Weights of a small GPT-style language model, trained from scratch on English Wikipedia.
Size: 13 layers, MLP 192 SwiGLU, vocabulary 4096, 0.905M parameters.
Architecture: RMSNorm before each block, biases on query, key and value, tied embeddings.
Training: a variant of Muon for these matrices, 130M tokens, 7935 steps.
Each number is 200 + 30 x the weight over its row's rms, rounded and kept within 0 to 999. Layers, rows and columns count from 0. The size before them is the row's rms in percent of the matrix's.

# layer 3 MLP gate, 192x64, rms 0.216, rows 134-141, columns 0-63
082,170,256,183,220,215,233,223,217,141,210,174,197,197,156,215,211,240,181,215,189,168,278,185,213,207,215,190,198,170,219,222,187,242,161,164,220,200,247,207,230,165,213,148,188,199,220,223,175,211,186,241,274,184,217,252,262,199,209,188,197,147,195,210,187
105,223,168,216,209,161,200,193,188,209,219,199,186,166,235,206,153,168,210,196,158,186,159,162,187,141,188,225,172,184,153,252,171,212,198,262,164,217,166,163,169,174,186,187,199,169,223,238,220,217,190,215,230,286,178,205,241,195,244,219,199,163,253,216,191
090,246,193,204,212,222,215,208,230,169,208,220,228,197,231,166,198,192,221,163,121,199,201,196,232,142,192,202,247,208,142,213,227,225,252,222,179,170,225,207,258,184,166,207,173,192,191,194,210,253,228,124,232,196,214,174,222,173,226,184,193,243,173,169,240
104,206,252,182,192,166,181,195,195,239,186,195,174,212,175,193,229,194,233,185,181,179,197,168,221,160,185,241,195,207,225,222,190,250,238,200,209,197,159,193,175,208,263,165,194,265,229,254,163,256,213,200,198,182,215,218,129,228,209,161,203,233,142,255,197
122,110,240,202,211,221,203,219,186,215,244,166,187,147,190,208,220,205,181,247,194,194,227,186,239,154,207,238,216,182,207,237,204,189,217,238,220,220,187,181,195,225,195,207,185,193,197,204,197,214,201,214,196,230,196,227,162,240,191,218,205,218,218,212,64
099,175,183,151,226,222,199,222,207,181,223,232,183,210,181,185,227,125,204,228,218,165,234,236,207,211,189,212,168,141,197,182,229,128,235,172,186,212,184,214,226,197,208,190,195,149,200,199,186,181,209,232,271,231,174,168,233,174,217,182,214,183,162,116,193
112,188,144,236,239,150,179,246,209,249,169,183,212,198,261,169,173,160,232,188,193,205,192,150,165,185,171,199,165,184,209,185,226,193,180,206,173,181,226,183,153,214,246,169,198,255,207,211,239,192,225,156,151,173,231,224,196,130,192,200,195,175,203,198,169
099,146,172,218,191,256,233,256,141,175,195,217,195,222,214,215,188,188,209,224,201,219,210,198,208,256,209,184,220,194,146,259,203,214,199,151,190,227,167,234,212,158,226,202,147,206,232,212,189,226,191,212,231,267,210,198,234,151,147,210,220,194,151,202,229
# layer 3 MLP up, 192x64, rms 0.197, rows 134-140, columns 0-63
095,211,158,199,182,196,223,224,164,222,209,169,242,198,176,194,197,161,259,255,239,170,181,221,215,184,182,188,198,214,233,251,172,209,206,212,229,254,156,226,228,217,210,178,191,217,258,161,217,228,180,187,156,154,235,181,218,188,251,158,263,167,169,182,218
107,180,206,180,184,210,198,192,188,212,281,145,240,239,258,151,193,220,227,207,205,198,173,198,222,198,261,192,202,176,209,221,185,144,244,183,210,188,192,201,189,228,221,145,213,154,214,231,228,204,202,207,204,287,180,231,174,201,227,155,149,182,189,204,204
101,222,233,215,141,229,173,172,163,241,130,226,216,173,210,190,198,231,202,226,112,229,155,202,215,210,234,235,198,195,219,189,223,239,182,266,217,209,220,216,180,192,207,199,145,152,168,189,248,193,231,183,203,180,222,232,175,202,215,241,198,183,206,236,184
106,222,212,165,189,252,238,197,163,176,217,230,228,205,203,230,229,160,208,215,217,252,204,215,204,183,183,199,198,168,220,252,240,157,234,168,231,245,196,209,141,195,201,195,170,175,164,179,235,233,114,244,234,185,192,184,197,180,207,253,202,162,172,176,231
107,192,202,209,229,195,218,224,188,214,148,241,219,185,217,211,193,178,212,250,258,178,202,194,170,203,187,183,194,215,201,202,203,233,158,183,153,209,268,200,182,193,175,193,195,208,244,173,233,204,183,209,99,127,159,164,250,214,218,196,204,212,161,222,153
102,209,211,201,232,164,175,145,201,198,176,136,196,197,228,182,183,215,156,173,201,212,235,152,189,169,176,256,204,200,195,224,193,202,181,220,209,201,201,173,214,266,202,214,219,196,159,224,205,240,153,144,153,236,164,177,202,249,220,264,177,191,154,154,183
114,259,165,205,178,149,195,167,171,199,154,251,215,183,191,183,171,218,217,213,174,258,154,179,209,239,159,187,247,219,176,183,177,215,191,201,233,206,254,181,222,212,207,174,163,172,237,237,243,218,222,179,161,197,146,174,266,195,211,236,218,206,167,209,211
# layer 3 MLP down (transposed), 192x64, rms 0.203, rows 134-140, columns 0-63
094,269,217,177,212,201,241,206,205,205,207,208,221,152,140,188,181,232,211,256,238,190,156,220,213,238,241,206,172,164,176,217,190,178,165,194,221,247,170,266,172,183,229,193,222,179,194,183,128,201,240,171,223,186,180,213,177,229,193,199,220,168,234,161,234
114,180,190,237,182,244,169,225,212,200,246,223,230,236,161,150,176,235,160,234,218,226,171,221,161,248,213,220,205,200,252,203,265,195,205,174,247,221,241,234,238,211,191,231,200,202,188,152,226,171,201,237,165,149,209,181,179,194,156,168,168,198,183,218,167
101,161,153,160,262,216,199,203,180,242,209,187,202,218,209,201,231,164,171,198,231,176,225,184,212,238,248,205,197,220,220,174,227,181,200,173,253,173,221,178,252,171,239,257,188,207,206,147,240,186,179,191,174,203,193,181,226,230,139,218,163,204,135,222,159
113,253,245,196,207,208,201,182,185,222,124,174,185,172,180,209,205,210,156,242,254,222,195,155,224,173,147,187,192,199,226,197,172,191,270,158,246,203,254,216,185,167,186,201,184,230,210,215,160,191,206,229,221,224,217,228,171,216,184,213,201,189,186,216,119
108,214,142,207,261,206,173,191,175,172,193,220,242,178,193,184,216,237,233,217,228,182,229,187,197,229,238,142,218,202,145,225,166,205,205,181,198,124,245,193,245,203,162,220,190,197,223,148,190,231,201,221,221,151,195,160,155,241,211,228,160,200,175,215,173
107,229,229,163,205,184,250,209,239,167,186,174,198,148,200,225,219,254,191,186,212,137,140,193,231,214,175,240,239,211,176,226,179,196,235,210,214,256,236,203,171,192,220,209,186,244,275,205,216,177,180,231,189,159,190,215,204,177,224,202,240,255,167,217,206
112,246,256,181,172,177,147,203,208,209,228,237,193,238,235,201,269,215,178,212,199,219,248,204,201,234,209,220,153,222,176,244,176,258,175,238,223,193,232,224,195,235,204,186,158,216,232,201,227,207,157,236,195,196,211,174,220,204,259,250,199,194,160,167,237